{"vocab_size": 2048, "norm": "layernorm", "norm_eps": 1e-05, "qk_norm": true, "batch_tokens": 32768, "doc_mask": true}
Each number is 128 + 32 x the weight over its row's rms, rounded and kept within 0 to 255. Layers, rows and columns count from 0. Numbers have three digits each. The size before them is the row's rms in percent of the matrix's.

# layer 2 MLP up, 384x128, rms 0.277, rows 95-201, columns 0-63
109:127099163120165129024154111154102102165154098142126067173140123202132097087139064140134118129109128135142106142119128077112100122096106126160165137177083136154128082092064135131115156136097098
092:136099128170105134134189174094125128154117147150167081127133045117142150087149117076083124080113137116045120155153162136192112114110157128090150133199085145109126156109130155120107106156120133
093:168163115124132141162095092128165126106109039131127111116100127141182124087078098124194208089118191111120190139125127133106144136142123124104134104150125158112196128113093145131070118140180139
099:071124065138100136164174124154133185129129153118169155126133137113137124175084147090128113084148094102118134129179098152116130121109128088109080131150162077180095164125099110146097154155055085
096:127171083097065095163174123122180142085083109117074129141115089162131130127121096150138119138114107155138089139139086134099084127145105192176147114122078085100121167098131083111167194092097110
106:143128092196120091104105154070138112117116086136141119109084167116100150121141121131065111131099138130117107145093192132095133138085102188140115196099114153096158096083121129126065100183137057
092:137107111139110171096131148146198083098143112124124121193095160117210175141080179096103133115128125176194128126135109151138160159086108152161170070131149141128052138089131148070127136117097117
094:152131091088157081105139159139147141145117136123099098096085142119119131152155123093067108143135112108109141165129137090118082183086098185132085186185046143195061159114159119121110173073071126
095:168126125124163111102156114049111129121106136092120136088102195161096167109164186122117181119151166156121160096091133088113139140133140095118168127124062181131086134116138167136124077117203134
110:166086150098114103133092086132192046102182149134133095104126156063166122104170091134198059140097121143107078176108100158089147105131143177063131127110059159150124168130180101114144135140159148
105:162096172179159142117139081141136144107109150122132125147155105106131158126135113075124137083171131158174161231152108173134143098057115132181160082094120120154148018091171135140164095109127153
102:123128149079090115118075133077126098120150148113089152180101165110152092111122130064167066109173140096148176153161108117155134143167088146147085176170163036122136087126200161101117113148110082
100:117144070146126145124122127179125097083117091095129134139138156115135159159130119090173162111145104180146115102102154117121115104148192131136159111191091130151145103150127137177129116127145158
093:167134100147115109151149134125128113084129146124101119147168107114207034112134089148139092100231134157155129117146139113151182088115173129153097157125132160065143147067155133164109200163144070
098:149117125105119126127049153125131132165160100175110107135126121071094068089073077116122086132129118116078134114097161112168114092117161136114205078101115177169139126164141124168132137137135109
093:145103056117116152116074161139138181137076090124175081113102201152110166133095110131151111106168172131108131100126177123151133108122204098122114151145076139170104158141142164141118126124080124
097:172173085086160063088073169058140142130168152131179095099119187165109130126164095114132075126097060155132165116153140153145146091168131058124128133141144180142161152112079114131121115107094134
111:145097148142116125128147145091138168093111179100072163162088138131182060074115117133128145058151126107154152130130177133133132068151143176087142167089130140104119098200136131168152114138111148
099:106118151147091031106113133142128094170124116130149139154084106191125100173124169105131195108166112040097138108094121129180123095110136104116151152108083144159146161068128121192163131162150116
099:116136158084074082171088129032143107175176178134085147079149095146101084152155061117127101124119121086177105108109089164115103141146078153129098147136110194109195172099111117140110137135110093
100:108115120141090115101049117103147186142133137189107116106100157102105191131144083135190118057123122133130171130097101135187113100087169120121130130136115083149070157175068140131168111140170115
097:090111206115135148127121110043110127086141116080154087102127114121120148087148096109153175124098171116127101156156160152132084173156162089131143095118111126106165101162130146137111155168203103
091:136117137165110108135166148105126091157167156174081124170139160131142155117165159131083149156135153119087102104123157153087107152088113155153119101138146153171039153050165144173147165104133098
096:075117133169120142170154106080120143070138118137172145158118079086123095135147058106121065149115152147091173137154096198125144086100138142148143147125136186117140137117100095110159123078130158
098:091155100119150104154091178097137151173179145158107099089096077123139126078136086151117140088083095114109114141115128192081141109085157144086099141126126207179127144124124168086179099180196126
108:129109120212149158177139132097186126120133074156171068126061147138110093143177139100147159203165154133134105134113105126123123101109120135115107148116103147154121146126125181117171148134159124
100:135121149164138087138092132085119145114151123098165112091085035133130126105129162135129164144148072161089122135109120155113150110197115124145169141137106148079096168119138131146150118095123128
097:135114108120155137045152113150144087086126152100096101089024108177102109127120097079146108059128141136156131101122151110176150158149114189122100105101115138138148177170174076123109092186127115
092:119170084171142112105103148104134161165151156091096169187109164114153136158152212135090133109106125130149183076153131142148141160131142100151130151087122163146177084109105141112096078135096081
099:135140132104107118124172176164094110140050160107183125092152045177138159136099088113121134097161193117102125128087114100144101118130150164153126117119162190157110151093166204101104106156115140
103:112130137092149089117129171088118086169130101095142129121119156122105195099116165064070100129148121085088148105092124185138159123188112108181082121148112172122170204085163142165183119100117108
088:122196095179094133110172077120163145126136081089102159119182117125163119151155136100101115141100048129128157154167112119136103082127163121095137099173133120081077153105119141109121180060097138
098:125122090164125123101173151115092168115109145168100165144148094149128172218113158135143155123170118119055136115080107130033108106127151161098135146198114089111156126156119102146163167133149130
089:194156082131143192118137164125127131105135097130117090152088097161110161090180147092163118113114097107114078068063180075130189098143136126127137121142137172104156076064121149109114103122125128
102:177149131106137131156146039057219044125144146125147153117214118126141148133139096121156153129173183176146127178103103140143100115137137038182114136097154102094158089107100115136102163171146102
096:076115093070011131117115145080136110135134068166182118140148126165074116089123078133111110126152134126137210192133128093136142140116117070115095116114083147124140093087133156120129156121144166
089:127120125085136179084087204124127175094106123106165144118097126122123118124128107107191071142110150056100133064072114114049089142094164139158146091098189108156090078090123153137097090163123113
108:086070156098087138161069157159071129140107162108171138161109123129149123169152140167118130118188114127213154104101099087108099108088126075158158104117102156164097115107155168123121128161119056
182:159078139178031158118156115123122153109151138091148064125174149172087031128117107142154199146107157115114118132120138119127110184122143128157079108171110141141141154176101185155146097098109076
104:096137162065148190136123126084161104112138121042103150102116137171140165108163137123176165129115125130050171127134082132117178125149106185088124104070071099115173103155156154120130154204149101
095:146144066131106159108171137076140098182142091096092104090188142153136127151145145194107082128117174144123104103089176108161170138106148143085096122148114168123127073073135122150078164135147131
094:119148088154168170088131141119113187146131114056122146093064097135125150130124193130119083124119041155062106120126115130143105109145141190159062158090117121117112167143091149143107152101116119
098:129102123190174139106090095098163119115115111090120086164163158130101141186223112093122118133133089130108076112071144075146151122117128078154173114110094167152112191190103120170178147132122110
099:075140117165121155131141143161084098165126053103169099193168104135088153141110104135134158086147116139122095185159074167155082211148149174144140091143091198151128143092157135173105167165121088
096:071107138103127193112150143112117066178156099110103139140178110110107128144094152157088130128141098173202121135138164138136106128135102122089143101164183155139101147130113146173071175082159051
103:158170127068083099100170179083141123199146112158113115175111184127173115180134160091118140088125146123095152054131131153091067099180080057137164124120132129120122138070145101138090165107130146
105:128127127111151104087119115102105160130085151111149168119071088168114184130091121108132112091092135179133113108146092115151124117157167130094178078108210098124100125088088153106131137129095038
103:130125076139089143139171173134163106112147089100074137184122108145143127121109147169138165091150181171123152137102108154162130140093185181186124090156156037117090108093085128129097115143079110
105:166100122165135114155105158142145139062110122114163210155105108129174124075107092110179094116137160145061140157106138150119116148097069124175082121127153137112096101142140124131127136174116070
106:147112156152089151080156140129117098068144162123134140103180143089107081131121123079197154147150115147147148103112134115140086118081109178156128143114118158151139127170110156150125180121059126
102:100125108114095146139142088056140118127162080175088153136113109118191176115125116113185138126151086142110099139095066130077152150127100104154120140122129121112069139061148154110143170147107112
101:129097152106125109096147126129171122103107029116145130128164144159173118093159130123118041091139141141124114143117129177134107066192164176137173086128102181160143153179139117129080127076096099
092:192104193077134156156133115065175166185128109081112178088140109128131138142083127076159150108125174144176131143149183160119136090117165108085123119117068099149125144136118158080130125129067120
114:120079132132163195130144153136159152149136136108117101129099118119137089151160123116094151122066138143094097093131169091060153164137147125137131153127162170124097081086068127103082083118093124
097:118128043057174130076144084135111128147158162132103107145097150167118128134189121064143151114111168133126169105188154138119138097143144161170156052119149112154147153088158135154165099114087069
088:182145149097100122096127195093114134106111186101142097157128124100147151128188132085135070101098201077131142158132147149128091092090157067134101150090149174060206152099143131139122114144151196
104:166103124045102141195068146174130158117087062141148112129153170131163154126145121063186162140132115151118097182142143135128093153122166166122123109109114111104161111073068150081083158164068118
098:174095135160115073113113074104103127167135155138133134159126143101111124131050121150144130182181149143106117152070130041135129085149086125116136178152170111105152139150061131102121131098137142
112:181106111146080152119123124156109159157123162096159106141191115180105148110093189133138116125062153094157150098109151096138132169065089166173146120105130159129131157109081137148128118107179069
110:095078121127119175105163069165107089086101135146176106197177117162151095108127179136117095085147074136139110167135106148165138214117150205109159160159073143109095116102132123103123098164098106
089:164136148127108124120143136158137168051124146123150146117088118135168097112076113103133077093193185169137137115150077128155186135092091145066111149126097108065111148155094121156064102114077184
092:140166157172087171148085154147120125055101156148155141139067100178125120101071060092170115090189153109120118121090174119137108168128184176149125129151075086158140101163120158155156173107093128
118:137125147086107165193130130149120108126141108150119140102140204095127093132161121157103171033060092105063128126175137155082113081133138112161115128136144164133158099139075136135150145139112141
099:131168127144104120126165151070114145120118126132173195125077146140138149109152107133171102075054145104142194136042140098100135132089132108103183137107088140113091120144132092113151126124156188
090:144088118120097104112142094130178128184120150081108134161101172131165088158070097141122124126135121130127088076142074147115162121131086061151118102176201140094087139141144045170100210157111146
097:122175098101097136108123189142138123140132090160124129140094127111145174096109078119142118100134183110088153094208100181124165165059146103163129116157110184068155124172132122114157126088151072
098:170112120176130071165131101125069149080076170115098118174120118170081087185110164129145084125095143172111105151117105117147143117139120027127163183159140137109166086148169105099131196142115086
102:139089077130116180103102111128114170121084137135190113148090100129120164114143180115110145084139133131122131096170116086143132127138097178091104075156097123151138140169090121163209082063176125
107:110100125133169106149126136108137124117190067160108096140122187127077151129069135115161093110061152156175165139185143177171130077128050110128131188106133181182105152127105181147164121097106146
095:085105154163154153147125082107126105056111126128126188156092153129133162113123196100129117124093048165119107116094171158116148148065064040156165115198107022144139113138136134152158077122133138
104:148100152108100132104142090115149173174146132137136117137113117149136064135097112151123153139165157171131105107104118097140167113102136178126157134157079148074094177151112097089184140128103136
107:169192100193110170071069067124188099120059098103113075158061097121148110158132151130134117157115103108110128116143133173191119124116066131151115110164148127156103167099104143111158162064079148
107:145108160156129182073118048146082124122130069113125090088153099137130198077157126133144135091090159140156149142136081130115177151090136126134168178163137136086089077123137123121135124159151107
097:109127152139118118231117205155143165085069089117154175113076165118120106106147169132143077152147095074098123191097091150078144121064131182158090140150075128098143113159170132123140101123164141
108:106133157137108150154150148089096153197118098149140186152090116079117146125092113126154114053095136145057144090162131164161120190160141124098140133122106089167125192159081118152154124133108137
108:082154122121069159175162094123042130128131195117107184142066122159095118083131122121148112161174077187112069153119122142124151126124163121146104095146091080106136125146140165140129085143169081
093:183081187126074201119098184102119090141099098090113082143129153130135205153141100116164130101116132110097161101154119141142147143102149142148200136128100120147143095113112123159134042142063113
095:124059199150128134128154132132122102144116141078146131132159121114179147096113139146139131130141118100095135099121149119136080142141131152172063149150140061158072158149127059073101104167131143
098:135104110145149083108149101130112080119080117144128089130137125134113103143178148138095136111174106186153119190120195155110131081090113106107105162141094139167097128142141140079133189092158115
107:120138128129112149103116126116171152138153101105088038143127162043080146141121100117181161169150100091200126162112137154139103090107119210174148113152136087084191103193096117088123137090183134
101:121147118087106133067183108112109154117060116111204102136088203082117095117128159113140160077151180090150163089100086136158130116109196113107092115184124185091080137166126114095141132146129193
112:157164122188107097111098142119165143152128160151142134116113143120081124144168140055117105123178103150129125167155160063067091110184119099141150115123064072076158102126121153154126127108094153
100:103148105127129183157132056139107111139124144067129153162165113167076092192142132088154116069155128132130148113084162102168163147159112112030129135174181109131043133095149121161150105163157123
098:123171166128093078091150104175118121085146162145159137162134144163111103122198128075160132125135128158116135133147101078113141117113129151099165159134108113197155131194078159096172160125085152
102:114125109106156193112124143060109145093156155082105116150128097159130140143156134108137165094100168105127122138110197108149105116111159100137119096148079158123143122088118165110184137071170155
112:117159134100127169106087081119096154123146175135126127157043128138116111066090122165166107151162152087099077125087126098139082121122109161146176151151147134172111109123185138164144133121155118
101:119115132179096170160081128091096098124013090081105140157077159195161109171106122148117109138134115125128090090126088174069123162128150149150108099120137134110127161113107120081128098106081080
097:110074106148114080156100130150157111074111171095179066143120115148140118108093085164155143078100118117108181164115114155189135050105106169120110108118078100126144142129147103195124087119139136
111:180101113179101150128125101136130103114110103145219148097180170108100170116119138193123109065156148169098160114169110142108151105127143132162169177128129108118140103170069179117027112081116137
093:139126166152124207066118117126085130138113086106162106148095120140149207159068106173052124180136105178115133145100098125105168204166182184096172155112097103175141130096088171214152123142103102
110:119148088111134149144159105173139082156147109151171111116095111119067152127179119168164145089124108085125171217151141131153128174118120126209073055117107158103108087157150130173089164140121176
098:135125137108123143123152092152141115065129124132149165103097124161146118120120163150151118114156158219112168106178084163116115162105186168124099153168119125154131055154104144170101210062122127
104:141127115147166126147164092107178140128088115144162141039140118134130128139135167095139116118136136127117151188112136148186133152146155094099105179141103128078132096142120161069172128152149129
095:135130147150127133113126118145073143120132123000152141115154098134111198159118076076129134079117085142125191146100112082145146126134154103146144166043077173074117103137109102141179100109078118
097:158097091072124157127144158148129135171155124107101127197103179135132122103085165133139122132167144156144125115110105040145143154133167180131153076181139196121139145184143124169112139158154100
089:160109164128139138106108134040112099151169136130164110141163168107156090132154113127154114080149116165087169127113138153193080110122119064119154080179116136152063153121129165164106158168136040
102:151131152134166127141143084104136090137133127116124177082136141099114092135132112145147147189169096108168126177140199062100196151143139075113125146144183150093084118125095134121105186100141084
096:152096123176112152111139109158114095096112129101159129146186146151084071105073124176150114115139105196161134159177107167130096068172112133096182182089117107172125093070065140098164110070139095
106:102083122134137141160124109099088144150110121094096174131156136104157121201152112098176109172152102128143106147131132131099134124091086187160123139133123126127127149096060124110184162125087120
100:171143131148173127131140178188157100129095119087110163155109119091143117134102152148136083182145205134182122139116107180137143145107131181169103083138150132110126147103106157095131175103165127
104:127108168143113114119113080075133095050184145145201139125167098160126162111138111139123114117101164164094123116141161175127130185095111153201171148144103091146114121200151152146050096168138145
092:165139155121137105094158121160182101061110111169125150112124200097083146140167134062172118080165143144101145116112086154127135116121137144117145162173110119159077103110125097109141119060139131
094:145100097162122071095140132175143133085115168172127127160110095156123098109169142094153127198089123102081109166077141165092082109129131158135124163150125067137102090103195146098188104110156101
103:149166152132105129136108146137102164143107090130110216142090167137076081150067150109161098145098146082107138145151123141187097164155168164130070044152172131072088150149130180141152132128100085
094:166115110155124177174146143159116124077079045169092143179089143220115165100177178145130104112148085184144125126123178060074161167159166112151103134105131140110107140109135115154137164106153122
101:107101082174076092098148140097126135133100160099103116107147162152082173121135103120046088160136101151133141131121166164070149130090198157197155116148119140168169113119086126130124147139129104
103:115053131108137118127124106119134150117098068110158133121139075099138145116136156096106109152134136135132115133125180181146108210186165114112132055201124107114128175089115140137125130125100089
# layer 2 MLP down (transposed), 384x128, rms 0.333, rows 95-201, columns 0-63
107:137172114127118130121169139137082158113108179108183155151096107145160087142103098092167085136110130126123196136160149058134168142104102106102125129185125060150118097169116108130125127109086163
095:188215155084119194125055065120086112143089077093121117110115192099083164131116137124057169122181121088157162107120087215102146115117160148120134131130162128145138067123149135147133167084176113
101:076147122049102092119134153110180137100172148182141159121138082100076144146157155159114125097092105109121083162054090108155099137182105138154105084158129178136138168129108091107122170137144116
099:136099184170162180073151046169120096096194127098159054151148180126096136133082095094146211133116144155156145130078134143087144143115105106115147166086145144139124194080137121110109123131158134
091:120121145103200142120165131175085144175130080111133167132088069083178155149125136190136099184127124149131129112074150122144162068105127080113149103166122122077086149127128136108154087168059134
109:181143125056158172172165151158080179172155107153179108060087085149131150182110140147137169054065150109114147066151117171104164149123116072134137164142183152143123171100123172161169154108090148
090:101089135185134134104179144075107073118135192103077110077082142160096121105144156157161122132076116125128123099090106075086151089170121063154160170103155114107124118125079117114168121141158200
095:132119206193137130168112128175121125136112098138066143116121137138099064154134105138139161092131141130124148103093098102095096083158139084152142141194164141175183172107192111099169121151180152
098:155128139138159132129166154129115054108119165110091108089145136124102139166080044146062162156091121110182148148149095074125111111075152110140144172103156110143093112099132176184135126091196137
111:164191144139186143139092109119161086125096160061104142149156123122131133163051170169173093158073129078102111138136148137115148061159048073096146134126101088126109165107147188144096163098167113
101:109182040092058092137131166031161124160147107131089142118078104112173123149146123182091066155082133083137161138123114151161179109148119098133095127140114064126123127140179108087124139138140112
108:162183112126102097118098122083164134172148144152119087153053135147148120154088115156128125118165096106097093107212177177141169166149085086092082102140136100087107151184135147127130114168111146
098:133189134117130170093140132134141108087108084110075089116143119127133133133141089162115168198121127123119087113117137114200136107157133135193110157123138135159087132192119140156094094107125143
092:166150199132206138144105131119107139158117112075114145130176177086072210125096165169065122139158092125126099152097112093162100109082135146107138081115169131123122147122091115122156111145163186
087:157131128135125139110170086118115129115085136124105135156176134147103159159169181147116133126120163114197163116071148060068078149133216160124118123132087113159099092124107153130147130110086184
099:069085160169187139141096088085184169144162119172195152120203175149165110091187112172181139117150144089127177150095085140098144156118146110120134159140141143157135142156133129097094086128112104
083:155090175116067177103200060134099158110112147084099103101156127127174109123072079120102172187105152094136142094152147064069161135133173087114115092131098090107072098171128168152094123185133171
113:163124116109104095110089088143121131158145072096118200161108138125178176085169110108158122110122110156144085114124132150139174147122094138109060151129067084117133142128043091192137121144073177
096:135164149133108094143052142191118063154110136119121155180127123087100142181114089188112114040118087077119167176149098137146124154139138135143155105138129105130116157182106041166138088154114113
090:120156146087131159092094070139150100119114074129135117166165153098137139122108205153168157106161102114134122173084208123163158132159173132130160146127158026197121135190108103098135087129116143
108:112078148180107157125080173151114123149091171176112088123141159158144118145138104078206165148133079164158113139074138142095192112118172091153118173127107055148111083129115069155140109142132181
101:125105089099095130145173137126103167159147127147156132125067125034151090099126109110056088107177155184114137108149132099116115100151099119103146129142108126128113132051130169132089126115154178
093:170114110121135105164070067160104168151141106117093120168143122082151180161137150136051078127111090129075160133099065111155110115137139163124127094092129128173171148184125154023144085142141150
084:111119127158166100116130096111161157133048164124078090056101150178128118119117157112178166117124124146159098105105146062091082143198145148178128083120119077125087085067134136140154130134109174
091:105170142154091151148120112163090137110113101174062105165110153161163093076126174168048172120112145112138131164123166187126131121189157146119143101142153126098140159134183167081144097070132059
098:135068086076106128143147122099078128166141157085137155147202117085172143108076155193094111142138112148141104137146180210124153200136187138140180083102147116155139191109126089141107105120134128
094:139107134179094157132126131108134173158165099081098126112148142103128108127146105078141146129151082109113130111095078109155073112089121164156206079105116141078117112156098205101161139150159122
083:117166089097071120157112135114133192146124096127105147147199187149128111141118155171077119128118130144108169117158128163091110175118135098063186113149124109116152095119080137071144153091135149
096:114144191111135176194164197110136093186104145156086164129155142149070118129099119111106144120131132166121103171096092166090126096133146133089099155115144183106168151146131066102210111112103155
097:138164107116121058107156091113173087161205121102110136107106085105189092093117091151111107100136121067121110154184129182166165155160109095126088125130109119163160180123130140131087068179156179
101:131146179091136089096159136211080066085165120160107107089101199117068152082085178131097092135133060148148071134105130160137123159135129129193147152168159138147189128143109109112143147190102131
095:131067126091090139147122145115154070160116142198152103158173129108166136073098175103145113156168097095081096086111103126227097104169088148091087057149079083111120182172148142165159050124119143
100:120141181096098116199065126128141134138118158144156134128144144109121121113117110119109061073104085075108102125159103161161189129092090162107132129085083131102081145184158145125128075132087091
098:109216115131137120113132117171069133115171114095164150075109115108163145125179115122109114119183131161128151146207158168117170105122156164117095101105083098117148095141191099101074107144160151
096:149085163127210146107109172138160088124121113147134154159136083064098169125159130146092129117159052217116058189154114173145079131131116104175079115107148154119119105122134081113127129132147111
090:128165114165190139093140129158177100075093167112088120151076108100144108207114161103167091173140127174137086087127181103142133088123182134113152164095096128114159083136135127120069094129106082
093:137088104108165105077114140178130167090096119132102102122108130097142109177184224147108144138160121072124168152128169093162165175171157147113130128144088121116213095123120150144198119114178165
116:100093103151140158075107092082080144151128128034142131135109110185132159108118144163098064157103159174113126205094134159105114154116115150114068164081205059075167170195129087117140160129064146
158:161074117105122183088113134157133163140137173092246094098184050164059093103143153093128124127077193099122145161101140096108162117117116118149125120084122125102144154155122149115136120134184065
104:190140114140171139104096188131101124160104160062079177114109127134120157136134094124123143195170079073082159183114100133100164103080165129129119132110127172168128093110198104104052122181131232
086:118076158127156102078109110190170166101160116116146154151113117124143131163170133050145123061092170152115175140101077152122141143139103192157113169155118072117091113151116112109149087142126130
098:142123087126135126083126148116170134137133207091150150154122126113129153088105164139096162114197187126124141145106110159094173149076125118151186096121151137150099160105161147128072121108108096
096:123080015138101113091108127103134156139167131191090131118155145121137161155116133128204097154184150107113130099138123203075129109156149073148097163103193130151166174108158113160122092101102164
107:105166120112067114147125125131035129146148105128160131140102104144115115070162128141056090146152141112154092134099084187131183158169130136087094114126083136110171179112136087146163165149177135
088:119108094138121099113145110100176156129155159163117119117176140170113097118158105077209106144041118014122130122116193114215134097119122096143129147163092164087116154170166148078140118143117112
094:111148105144164169190177114109134071115143118197063125100176106119172126075121110145106102149082126192154069129127162084154128099073136199100133100089143152132140111127138141107152120093116147
098:100123153091121145106146136187124140110120114209144159079148112137142143127155123106144147106116143112138094098157047092148130156136154053072087113137159098120149177094113128143137167130096101
107:127113120153137139092133084153158125177126093143074136124108153147098116147184181146101167080138109131091122170158128117118142143144105147094154133091180091135172077127134126124163124092118147
104:090126149167155103108055157107170104183156105151162129114114154126130104132151112111124115106189126102112197167135105130093089134150073127113169123117175138079165066099181120132078125154153130
114:112079096175109128163157108202078109081153162097114132106134086123125148143136177095094117146128147078101165121116082082167133129105209139137169106104163112143156162130114179174135082132126123
103:101170129102100111131052118105072121193086138137100103119179147126143126186151094082158197102090132051171117147158120096086191111127152171136138092144123151186165133140140094137137081146137178
100:130149175104090135080067053139140066138164165093143137170138128110120103131178087069085129129103126147099121115138075143096151088123138031139120145127122106131102189117130153152139126159143154
095:095144112099177144109131195095098155102136150189190092177145106078107145115186133124092122085139198106110171080107089113133092163103088124079121087106178119152151122127118144113167121172115084
106:092117113149108106083148076190101167135105142135085132109112102138114152136148154228145104073157118152113170131084177078148156145099120144123172091113128116125129088138111136160142138107151149
102:111188036040103088075149118124178191118114110144173137160168132122121096130110164118087154153170089094121107118114132135128138109093098148114136078156153112057120099106107190146131122109168125
096:147043139177122146098203085094080116123127150112148118194141124192126145115134114087108166122137096104092114106100135115173075086180119120095110152105080127126102119184163116090122149069131159
103:100098151121169137196179121140080121147105146172195109109133099075102134078141115139119083060093136188143101073078102143087076145155103135176105094191194110165108143124105135099082152150107160
104:136140148107117157071131165181141114129126138118078139101131123127106133070183067175174166131150160075137139144122115103124103113111163096116068115093125124168121171122124108197115106105154152
123:169092121171134132153129127150082149095090137146231103137156095131060150083147117084060156098082177103155120139139147130102163161123084156168130090098151148092184141125121086138152139128169062
105:139110170175151149122081161078139126148124115111236140085177135121106121122153088181243189096085158147128130114110105129101083081168117130158110125131140139111146142116071116120092132080116102
089:153124157102148140181114093087084112109154130179079121138137084098156184182140158062123152155204123110115151123134149107148137156104087141048165107145133148133123095081134105144113138131085154
093:124125143134173100149130128110219116169106161161151122129151169167120133154162079168131140119117178072128143168174116115093123112136080119122140073075167116115133126071167115100092172147131069
117:192122157146187129136119106134177118094168113098133145147151110132160163166137150180118118134202128070158140122155171088101216103120102134018159125103092121109184127151083117094172106130140159
101:124143118109127107169141081122122094130127103099084134157100113104118178186107107155193152146116160129151083119153123125124147147131172155144114090114111148135107175092175159149117118056072110
087:157134141145129144167153096143179140128143184148083120106134182122113095165176127066155071096108107139154128135167154182106098194105169114148134109138182130125134131145114143117151140163118149
092:104091088142098151145129141131185113126135176117104091122095150150167156142100169126192104089136130104128073134115138109112116149153135130088154123064104126101070143107129135066085078157118133
105:133099132112093154118153088121196069151162080109108091122128161130076137149158128137103131074132150087135124121131115134162131148116168153104082114158096155145173207151086169164157152154107125
083:143146150107183105116146154074158124097133089069219142105145131143127147124151067067173111116102117181131141137149103195106121127104112103094138115138118072131137118112100122138091131149120190
115:104086176144146087138137098176152139145137181134093084106161147096137110122080168125151113097065170090139095111100181176152122162122104108159090191165105129134075111120119172145076091149106106
088:138151115169068070169147161119131123165189149143112078119177152090118093080067098173070133099122175038145151150159162122160127139161174127098109105085132172109123151157177139136103156104141164
088:165071130141076109110142123122089126144116112104122113087142139137147129133155146127115086129135093097138083126099129127109183152137159147141098163131135100146177109128108159113151120177213064
111:162136095114157163133142065113180160164164154137044146128144125118150102099142112085151146107104164119092115105164219171121098067152096154157044076101123164136147138126104170175099153135107143
126:102144140143129105154099100170150114133129157187114100092155094163136138178127109195105141185132086091156121066161096077058190101079137147167191132187111164184166149109136148157117083131127166
104:075097117126089131122136128110156082100157134136086159159086128078083154116091135153087138145161103133143126118125124135086116136209069071133205093152105153104140136141140114092146125184137186
105:060123164094122129169177156116165156153109085149191154153127107180135110149167099130156176145124129131132159096078090133099125127152076092125105171141211084126074170183065105181164114076122122
096:154102050129149095121104119136201161099127073093148119118141123122143198117107127137087152091137218111102160117156162157111108149148139119089130089097162121161128089069079125094131145106117171
108:139126184108170169139174116138131065114189130133214087065107067108179118148078100174153152133129106154138102156106056161124143126081097106125101117092156089186130158119170171159143148144166105
096:197155095079115134108137182101139109164083157127148117155058134120100119120138130152066103147151143169156197132112143083132091177132121092117151127160134109126098115091137087108075148091175088
094:165139092113074118129140168196149122118142124139056213149134148096160156096143158072127166153141163098115153072121105146151149180153125122149187087133124145107140103063155091168128135123098091
095:113094097141069168181125160099115074177126118086139141112123112140148055121160102112148098115109126171141136127113114116137192126184173107099069127147077130140108181060091178170154074085094107
096:142122101154050110203130096102115135129161114148159146090120058117130171107149198070174038174069119123149122149108182140085139103161145158146166141177123108157071138087110120078166146147113076
105:157123168181186201129089104098113133086096105128126126052162151102051134115088112107070170131099113151145115105155131131148117114167117179094114177137147108141104109150087213139119129087169125
098:156147103135115084124089140101164084140127154155072125167102088152177107173163106155218101064120088125080159115081127090103181098130120125175165160115114130083158133131127119161084202132146116
094:131151102141122146085117114155101179130113153109117170112148140090143143220074114156140140157118075099125111115117128088130118120134121083115097168112142153122113176104155051123111117146098126
105:127179085136120212137160142084100132108166115176155137153174098147075101133122109090145159146101063113155110151071114085100140108137133114161109209154118183093127171097121117101127088112122097
110:136101117166182159130090130138133154120174125161152115138163150127150150084145157110101142071094176126133154175159090184117134173096099101145178102143145182153123145116118100156082103191142132
098:115175102172167126145124080165103085058171175117019122153120093105118130142083148087131138138125153079146090168170176141143157132101115125109142150153132106116141132093197175130138165075166153
092:108107147164149136137066108108157123087090052063159112126171136049132098139088101152165120177144170079048146116165120129128179119141210143151096100115160178126112091121145097088115077137139166
118:169065141175182182167091140178168128094087124148180138092182160095106120109087145148082161104062109135142138110180112170112164144148126142167129140154111128191156139120061117110140123084087129
096:105124130164121106178125130175143137179173113137197120101156090093117182115105181097076123145156165136145062138154143136110122099128091156188072103089123139126145146158164103087103113182143125
120:141120135071128097156111100141122145180157088150156129156107112165121181160119146146115114079154139118116168215133092121124074196116121129130076128155120136098102047173135133141050143144098180
099:108063193160095138190122142090161151155086189104139082145109158077127095146137117088162146086131111128158075144161118120139164081141120129186118159153145139165059138149156104085153071162131094
105:133148133137109112148124122193140073131096127104072113173059129163097140150108055148124130136131115128171171133151088126197111126109083123166152166136124149056123053142191160119125144147168098
097:150189103099113101158108112087161124213128136175076128129146116139161160125084114161086096133093132120116081077094187173124148126136136135123122096101112128116070152134160084148095139124139176
100:080161120112157137123157175138146153191081156146072097139140183117139091141079133136157186087162134190079115113108125095179078079131122163148163081090111144165130163158085085122134080103132170
090:106142074124118164180175130146112105120155120106114125163130175124081064105145085130138130152120168120157177173149146123198153159092113191120142067137129103106131181137110141198138084094149134
106:121133155105155146074158163139178132140094199092154111117183050125131144110131110189103153091107126138166157115139177157132124177109112086138123162088130126086124100160099138137125124203120058
105:112136061097136080152110114134108113106117096166123133176112141123098120151152156151121126062147142157068140109069194175144156125192167097088070157100097087163136084053108142175141078085122196
109:152144106128169089109103127136234140055109174177067115110067121125099152093095202113143126154123138144171165169164190181158105121138064100112146076173163100174121083136130143131089072116119122
097:116141130206116116123199109130148172190135185140136116121090122195101156214138107119167166122110157060128095145077144099058105149126137077074138134097123192108153132070154139111120148137099125
093:145065088117164120205144139146109107125163151122179164128128100090142180104119096128080149120116196105138138103104085122166166140165113096102177143133122099121088161123117088150111155155128090
087:129171105108140152131095136143121139065128104110127125168160125088128096134085173041123129202124109096135151118092143168159143156132163124164087115146121183134097130150186153145153211129084122
110:150180167114122157158152121130137136147154141101100160172188149115137134113104080189099085134097142130145152113092153084193122101161116129093109091108168165105122201178122056150140144175142149
089:184070131189176127113113157102181120094111116073138078160113064179163174105178095150136121102124054197112151146068125080119125151106117139128171155109081118182146135103102109086122127094118176
079:065157136086165166163056105098124193100175147099130135088158157078106088156089122170084145115094164115150116149115116247168141113131144143133143126114178117131119161117111172095139124098093123
093:165153165057124165105121146164115147149116114107143107126083127160073127173172142127131169070162121082159129172068128119120180117102132090080123110185177131080091095152160134121177177146159129
114:101120151070091158115141180123167104141143124133146152108103119108066116097155147143196178136154150140128156102158147161127111159170059108111134088159180128107053145107118110159095129137102169